Weights of a small GPT-style language model, trained from scratch on English Wikipedia.
Size: 19 layers, vocabulary 2048.
Architecture: LayerNorm before and after each block, no biases in attention or MLP, tied embeddings, capped logits.
Training: a variant of SOAP for these matrices, 106M tokens.
Each number is 128 + 32 x the weight over its row's rms, rounded and kept within 0 to 255. Layers, rows and columns count from 0. The size above them is the row's rms in percent of the matrix's.

# layer 2 MLP gate, 192x64, rms 0.259, rows 173-191, columns 0-63
size [ 91  97 103 114  96  89 103 102 104  94  82 112 110 102  94 105  88  92  82]
[[105 135 123 100 143 121 176 149 176 141 154 149 140  91 110  73 215  85 122 101  95  76  82 121 145 129 146 130 145 159 141 160 150 134 148 130  98 121 157 167 105 129 167  52 168 121 102 142 140 179 101  82  87  86 133 133 150 107 117  74 143 109 201 124]
 [ 84 143 171 107 109 204 175 164 128  97 106 147  66 143 125  81 143 128 140 139 118 116 142 108 126  77  58 156  84 104 104 145 105 146 165  46 165 185  86 103 157  84 118  96  86 118 114 126 123 152 110 126 116 121 106 116 104 150 130 125 171 175 145 165]
 [123 145 118 158 123 182 133 153 127 153 168  79 140  94  80  92  97 104 116 141 139  89 103  97 137 103 133 125 147 152  88 156  98 183  83 140 176 168 229 122 173 136  98 170 101 103 149 170 176 169 146  91 134 126 138 115 109 158 145  83 104 155 130 179]
 [129 114 189 145 206 151 183 142 140 124 110 177  65 151 139 159 141 105 112 149 132 100 129  62 170 172  71 139 135 143  75 175 161 130 177 165 100 121 126 109 120 158 137  92 111 143 180 106 131  88 106 128 106 146 169  83  88 159 109 157 116 113 128 166]
 [ 55  87 111 146  96 147 153 151 120 182  57 133  95 167 131 121  91  97 121  78 138  62 140 128 180 175  57 134 130  66 170 145 135 139 160 134 172 116 121 126 133  70 128 100 117 101 157 154 142 135  93  93  96 168 118 128 132 113 156 111 148 111 157  97]
 [ 79  91 124 149  65 170 150 128 153 111 108 199 130 210 101 107 109  87 136 183  96  96 147 107  64  67 106 117 154 132 158 117 145 158 129 148 139 111 136 138 125 152 130 150 131 108 125  69 109 159 134 137 130 146 154 119 175 155  97 143  65 110 183  89]
 [171 139 146 110  94 155 105 116  95 119 127  85 209 101 143 115  82  95 160 145  66 140 136 169  77 134 182 158  94 147 129 131 146 161 161 152  83 122 149 151 120 118 103 103 113 113 165  87  85 120  65  99 132 124 176 144 130 143  76 165 121 155  87  62]
 [136 101 103 134  99 181 110  91 113 153  94 136 121 158 126 141  89 145 154 167 132 160 129  89  98 156 104 115 116  85 117 129 145 128 127 171 140 142 162 154   5  23 150 162 129 109 120  99  96 112 125  97 144 174 132 111 139 110 148  87 119 175 160 144]
 [118 178  85 110 169  91 152 118  83 202 127 136 117 208 200 123 128 127 143 167 134 139  87 134 129 122  94 167 124  89 127 144 162 109 126 153 112 110 136 118 161  99  42 125 154 182 111 150 107 138 108 147 181 105 109  96 120  63 154 116 154 133 149 100]
 [148 194 149 178 120 102 100 140 119 175 143 151 124 184 114  79 111 105 123 108 168 129 123 104 106 125 113 154 148  77 207 123  64 199  92 135 149  54 156 153 108 108 120 128 134 106 143 108 121 139  92 145 123 145 149 205 108 155  95 130 101 146 120  88]
 [132  94 108  67 150 212 154 147 105 133 147 111 122  85 125 135 208 128 130 131  67 115  83 116  78 117 165 127  75 179 151 126 152 145 164 206 113  90 125 159 130 109 124 123 121 168 147  74 136 141 178 113  95 164 109 162 108 114 141  98 139 109  96 127]
 [161 112 159 129  94 118 129 136 163 190 111  67  86 194 164 114 126 127  70  78 169 129 122  69 114 129  88 133 144 165 118 128 117  66 132 164 125 118 143 100  98 156 148 117 104 124 101 145 135 139 116 189 144 113 137 187 123  65 129  87  87 117  97 189]
 [169 136  97 145 150 201 153  94 138 171 175 161 164 207  90 115  61 123 119 150 124 115 113 154  92 121 138 102 158 116 142 120 137 164  94 144  93 104 125  62 159 154 146 105 102  76 118 175  88 128 116  62 137 151 115 141 143 117 126  96 126 112 148 199]
 [140 141 146 118 118 161 107  75 100 158  90 109 129 160 188 137 122 105 121 114 115 198  91 146  64  58 137 119 162 108 171  86 105 153 167 126 143 123 165 131 160 139 105 154 115 108  90 163 130  86 110 103  90 134 111 161 167 134 155  42 104 100  88 178]
 [ 58 102 128 121  99 161 157 121 129 111 119  91 113 104 161 144 117 146 136 101  99  92  86 169 113 146 112 156 106 156 140  79  77  97 156 146 171 105 121 170 154 132 138 106 153 208 175 134 157 163  92  95  61 102  47  94 107 142 153  84 155 121 117 113]
 [115 101 146 129  45 115 153 140 136 101  99 138  88 156 127  64 173 126 130 163 174 130 129 172 164 156  88 133 144 121 217 160 118 140  95 119  77 156 138 127 123  97 111  96  66 107 176 102 134 149 125  96 176 144 105 109 157 127 168 107 181 123 134  78]
 [162 154 112 118 113 122 126 196 103 133 127 138 200 141 110 107 189 171 168 124 178 108 154 120 108 143  52  86 106 154 142 138 119  84  92 191 136 110 106 126  86 101 141 104 152 180 153 116  60  91 133 143 114 163 128 118 146  71 133  66 115 131 108 126]
 [123 101 144  91 190  82  54 103  94 143 183 107 116 159 121 111 123 126 152  97 163 100 182 164 111 166  95 143 137 181  90 152  98 128 131  94 110 111 112 189 110  87 146 193 124 112 127 178 128  85 206 140 140 153 131 137 120 159 116 126  92  97 116 152]
 [138  91 105 142 132  65 138 171 175 133 103 121 110 153 141 101 132 129 158 103 118 184  75  71 107 122 189 171 160 130 123 172 159  92 128 149 136 103 132 103 133 120 161  86 155  76 169 176 137 130  85 212  95 125 118 140 116 116 186 158  83 138  98 103]]
# layer 2 MLP up, 192x64, rms 0.243, rows 173-191, columns 0-63
size [ 97 100  92 112  93  92 106 104  84  98 100  86  98 123 123 100  93  98  92]
[[ 65 178 108 116 121 120 134 160 112  96 117 119 161  63 110 140 217 109 111  91  90 112 154 147 148 147 158 134 211 167 184 176 149 170 111  88  91 113 127 149  67  91 153 126 121 133  93 161 135 118 139 181 101 134 119  93 109 144 134  91 132 149 115 121]
 [163  95 126 176 149 140 191 132  71 124 133  96 106 125  75 143  67  82 143 122 123  70 138 112 127 162 115  61  98 113 124  96  91 112 155 114  95 154  68 144 110 139 139 154 153 169 136 124 166 173 150  68  61 163 129 130 110 150  89  80 147 151 140 129]
 [133 109  85 138 146 144 144 119 184 121 161 109 106 140  85 112 107 129 115 145  75 187  79 177 167 179  82 123 140 174 116 105 131 153  82 159 117  61 149 172 158  54 115 132 124  97  85  82 116 121 176 128 160 112  79 104 123  97 134 102 162 111 168 120]
 [ 80 109 143 132 138 191 123 157 135 152  90 131  87 129  89 178 103 129 140 153 157 127  98  31  83  79 132 105 125 140  65 154 143  96 141 168 138 102 179 133 129 132 145 160 142 197 111 121 111 166 102 119 143 108 123 164 129 151  95 139  94 184 100 186]
 [153 102  96 164  80  81 190 127 127 198  39  99 114 153 130 124 141 125  85  76 132 104 141 127 128 199  62 172 132 101 101 110 138 148 136 120 135 164  82 133 117  97 171 114 121 120 127 173 146  94 127 123 122 129  97 117 150  85 135 136 106  91 117  66]
 [143 129  75 156 122 126 192 110 141 173 137  90 155  89  98 144 111 195 106 120 147 102 114 115 141 151 111 160 181 137 151 115  91 117  98 159 166 145 126  73 175 206  77 160 144  88 117 124 124 106 129 115 123 158 111  94 122 178 108 158 189 110  93 190]
 [ 90 139 110 167 125 162 135 127 117 149 117 121 133 130 216  91 122 173 153 151 113 138 142 158 125 104 119 145 100 103 106 107 139 180 101  68 148 145  96 132 145 123 191 158 110 120 141 122  51 141  70 197  99  76 171 148 121 123 117 144 100 127 112  46]
 [147 149 116 185 167 171 166 113 137 151  46  93 106  98 157 121 111 131 146 110 144 107 122 118 122 132  87 148  61 102  64 135 129 164  89 151 122 202 133 126  92 137 127 106 150 173 117  82 129 144 136 109 147  87 121 172 149 147 145 192 150  60 106  92]
 [ 88 149 135 164 110 128 164 158 138 146 110 135 137  79 100 143 181 191 133 145 109 161 161 127 162  75 198 126 194 181 112 139 170 148 105  81  96  83  96 139 141 136 106 141 152 101 151  91 147 127 135 162  96  90 177 148 131 104  84 175  73 113  93 133]
 [126 145 120 134  91  76 162 174 151  81 149 129 103 168  57 113 116  94  80 185 138 151 145 114  94 169 177 164 114 137  86  93 195 143 103 137  86 125 111 118 117  96 109 188 105  99 156 152  98 138 106 201 120  86 117 115 144  99 157 119 166 121  92 107]
 [167  91 141 169 149 101 180 126 138  77 112 149  96 122  86  72 183 182 123 183 117 135 120 105  87 150 127 120 190  99 201  77 125  79 159 118 101 107 113 148  67 164  96 114 102 111 143 131 138 143 127 125 148 178  96 155 118 144 166 151 131 124  74 116]
 [ 85 171 205 150 143 124 105 158 122 139 160 160 182 151 114 131 129 159 106 175 107 115 135 103 127 188 165 118 158 119 111 156  98  92  66 124 135  91 108 114  85  87 117 105  95 108 203  78 107  87 123 176 145  82  95  69 136 109 138 117 105 140 158 107]
 [ 90  62 165 100  94  59 163 168 190 131 161 117 152 104 110  97 139 155 154 121 154 171 104 147 164 163 166 109 129 137 135 152 184 149  95 166 113 158 127 134 101 128 116 180 124 166 192 107  97 124 191 166 148 121 142 127 187 125 102 136 132 154 145  80]
 [177 125 147 137 179 154 102  93 122 193 140 110 146 120  95 116 173 147 106 148 192 169  89 153  85 111 160  83 170 195 175 115 165 164 161 142  95 100  98 144 115 131 164 138  88 157 141 185 109 172 151 139 136 161 132 163 163 135 136  86  89 135  88 139]
 [154 159 161 117 163 164 109  90 107 162 108 110 123 126 111  79  87 101 130 126  90 152 151 110 135 119 140 101  90  79 123 123 129  99 104 195  80 139 134  84 116 103 162 126 101  53  62 126  86 103 141  95 118  91 102 159 144 137 190 111  86  46 114 145]
 [139 148 177 134 108 150 113 106 120  96 105 181  92 104 170 115  70 185  56 162 148 122 164 125 155 131  74 143 177 118 166  92 162 140  93 128 185 112 112 113 149 102 108 138  70  92 129 131 103  90  96  69 173 113  86 131 132 153  85 120 143  91 147  97]
 [172 117 148 126 105 187 114  48  98  98 126 114 138 172  98 104 115 155  98 133 123 170 138 100 137 132 171 132 165 179  88 129 123 135 101 161 102 125  80  84  85 120 105 125  56  83 142  99 129 138 209 131 140  87 123 171 173 159  99 125 126 100 101 171]
 [123 156  95 153 148 215 142  84 125 115 130  98  82 158  85 151 164 132  64 178 141 129  91 147 100 164 103 123 108 115  90  94 162 163 163 112  75  85 161 126 131 155  99 123 149 127 131 129 189 114 133 164 122 158  53 150 154 103  98 152 168  80 118 133]
 [103 136 126 130 125 110 105 156 151  73 167 144 143 150 123 138 169  93 156  69 151 110 162 144 159 112 126  47 129 193 171 156  84 135 125 125  40 163 108 141  39 153 177 136 143 150 157 123 123 151 159 155 132 113 130  88 150  78 125 142 127 144 128  91]]
# layer 2 MLP down (transposed), 192x64, rms 0.228, rows 173-191, columns 0-63
size [ 85 104 104 102  90 102 100 109 105  93  97 102  93  92  92  87 105  98  93]
[[183 139 141 163 184 128  83  83 193 148 125 134 123 110 156 120  82 148 130 137 167 139  75 146 103 120 106 145  68 121 110  61  76 157  87 162 171 174 137 125 164 112  83 121 115 192 200 103 115 111 158 103 149 177 144 149 130 133 113 116 139 114 119 142]
 [114 102 115 155 149 141  96  94 201 110 145 131 183 147 129 137 133 183 107 138 121 126 113 122 175 167 139 107 115 127 129 132 153  96 167 208 145 141 172 158 119 107  69 162 117 143 131 113  94  77 135 127 199 144  89 119 183  64 126 135  80 156  77 157]
 [138 125 140  66 114  92 123 132  98  75  67 157 126 131 199 146 123 139  86 103 163 146 170  94  62 132 135 163 124  82 192  93 128  78 167 110 111 116 114 126 105 174 172  97 124 177 105  88 144  92  72 164 120 141  95 152 151 137 102 159 131 114 154 139]
 [102  92 104 113 135 167 170 141 147 178 157 161  76 168 116 140 126 153 114 106 122 110 150 161  96 194  94 109 115 134  86 154 164 126 119 139 103 151  57  75  99 155 118  86  78  87 211 143 161 111 153 161 157  96 145  81 128 122  86 168 133 147 146 129]
 [104 173 147 123 189 122  85  94 103  75 232  91 156 113 145 101 119 124 124  86 121 169  99 138  98  95 129 140 108 129 154 125 109 120  97  99  83 108 122 128 100 134  82  79 108 153  92 100 116 122 144 135 218 142 147 133  90 144  96  78 108 124 161 163]
 [186 109 114 153 121 149 135 158 171 163 112  59 112  78 103 207  92 169 129 109 144 103 129 139 120 152  92 131  96 112 153  99 167 141  71 124  97 151 135  83 100 194 115 106  78 163 110 171 109 112 113 143 133 120 132  89 161  88 120  96 167 139 139 194]
 [173 118 143 105 116 137 122  66 146 100 145  66 190 126  95 176 110 116 109 125  97 156 136 157 107 122 139 170 140 137 114 117  97 130 184 112  97  87 172 195 150 110  74  98 120 121 132 100  90 176  76  91 192 110 159 139  92 171  95 168 101 155 113 130]
 [117 139 155 122  91 110  70 113 160  47 180 113 118  92 107  98  98 143 114 164 101 148 168 136 162 113 160  99 184 130 175 126 111  77 132 159 181  91 103 135  93 128 133  98 106 104 126 150 138  78 145 133  43 159 165  73 135 105 162  82 130 126 106 137]
 [153 133 120  64 154 150 131 125 107 182 153 119 143 156 177 131 105 135  94 161 128 116  79 160 137 132 144 175 141 162 112 132 178 156 138 157 106 132 130  86 136  85  84 118 163 158 142 151 125 129 144 169 205  74 104  72 108  79 158 148 114 176 157  49]
 [154 134 155 142 127 155 120  96 112 170 155 171  84 148 187 126 101 120 141  65 145 125 103 113 145 135 107  95 145 100 158 145  71 145 116 100 131  80 137 183  86 143 129  92 129 137 139  63 155 127 163  85 122 150 121 172 102 183 113  47  99 123 197  93]
 [117 140 116 144 134 127 170  92 134  87  76 116 133 105 110 131 120 169 131 135 199 136 144 111 165 109 133 129 132 136 118 158  85 134 123 109 106 146 126 112 105  86 106  20 146  98 149 134  85  81  87 153 153 187 129 105  77 154 162  84 185  79 181 153]
 [142 112 129 129  67  86  95 137 176 129  93  49  32 146 171 135 136 119 122  82 201 141 105 105 153 129  97 131 111 134 134 141 129 105 129 136 145 145 135 134 123 131 120 165 120 168 155 173 113 156 139 152 125  87 180 194 109  70  85 146 104  87 123 149]
 [146 123 123 162 138 204 135 102 127 117 178 140 193 202 117 212 103 114 129 155 134  93 127 166  88 101 160  97 148 144 138 127 137 117 116 134  89 115 150 102 175 184 126  68 140  93  86 116 106 187  93 108 147 148 143 161  97 130 130 109 127 114 131 190]
 [124 162 142 147 138  97 141 207 166  72 173 174 158 143 165 147  80 127 176 147 134 124 192 123 168 182 125 176 126 106 100 164 133 142 108 131 137 146 165 150 136 103 107 128 146 107 110 108 152 132 107 141 190  92 149 108 113 179 122 182 179 170 187 120]
 [120 126  80 142 126  43 111 148 173  62 185 176 160 151 153 188 165 152 123 136 134 113 139 115 124 123 156 124 143 136 117 104 116 150 139  72 125 101  90 199 136 151  97 153 118 136 202 114 157 117 132 169 177 116 177 147 124 159  97 130 158 176 105 118]
 [118 129 119  97 164 107 140 152 166 151 146  85 192 154  69 169 168 131 182  72  85  95 124 129  82 135 201  90 143 119  87 141 118  99 104 154 131 147 126 116 122 139 180 178 175 114 140  96 163 154 164 164  86 107 141 128 126 152 133 171 157 153  97 182]
 [ 91 124 106  98 162 107 169 166 124 133 129 173 142 100 146 176 176 159 120 113 103 114 112 126 171 174 134 130 112 103 132  81 100 157  88 132  70 182 182 144 149  74 181 128 117  99  84 195 102  94 168 155 127 172 152 135 104  91 188 133 122  95 117 155]
 [128 145 179 116  74  97 114 137 136  97 110 139 178 148 170  73  85 155 108 117 160 156  75 122 131  67 176 134 144 128 198 138 181 116 133 156 154 142 166  95 139 148 126  85 119  93 148  72  42 120 140 123 111  85 129 162 171  93 142 136 159 142 134 139]
 [157 112 175 139 151 110 114 137 127  93 175 123 159 157 156 112 144 210 123  89 103 154 102  95 170 143  90 161  89 112 137 145  80 122 162 121 108 148 141 100 147 110 101 113 105 164 188 203 113  98  68 111 190 119 103 190 124 103 141 102 142 115 166  87]]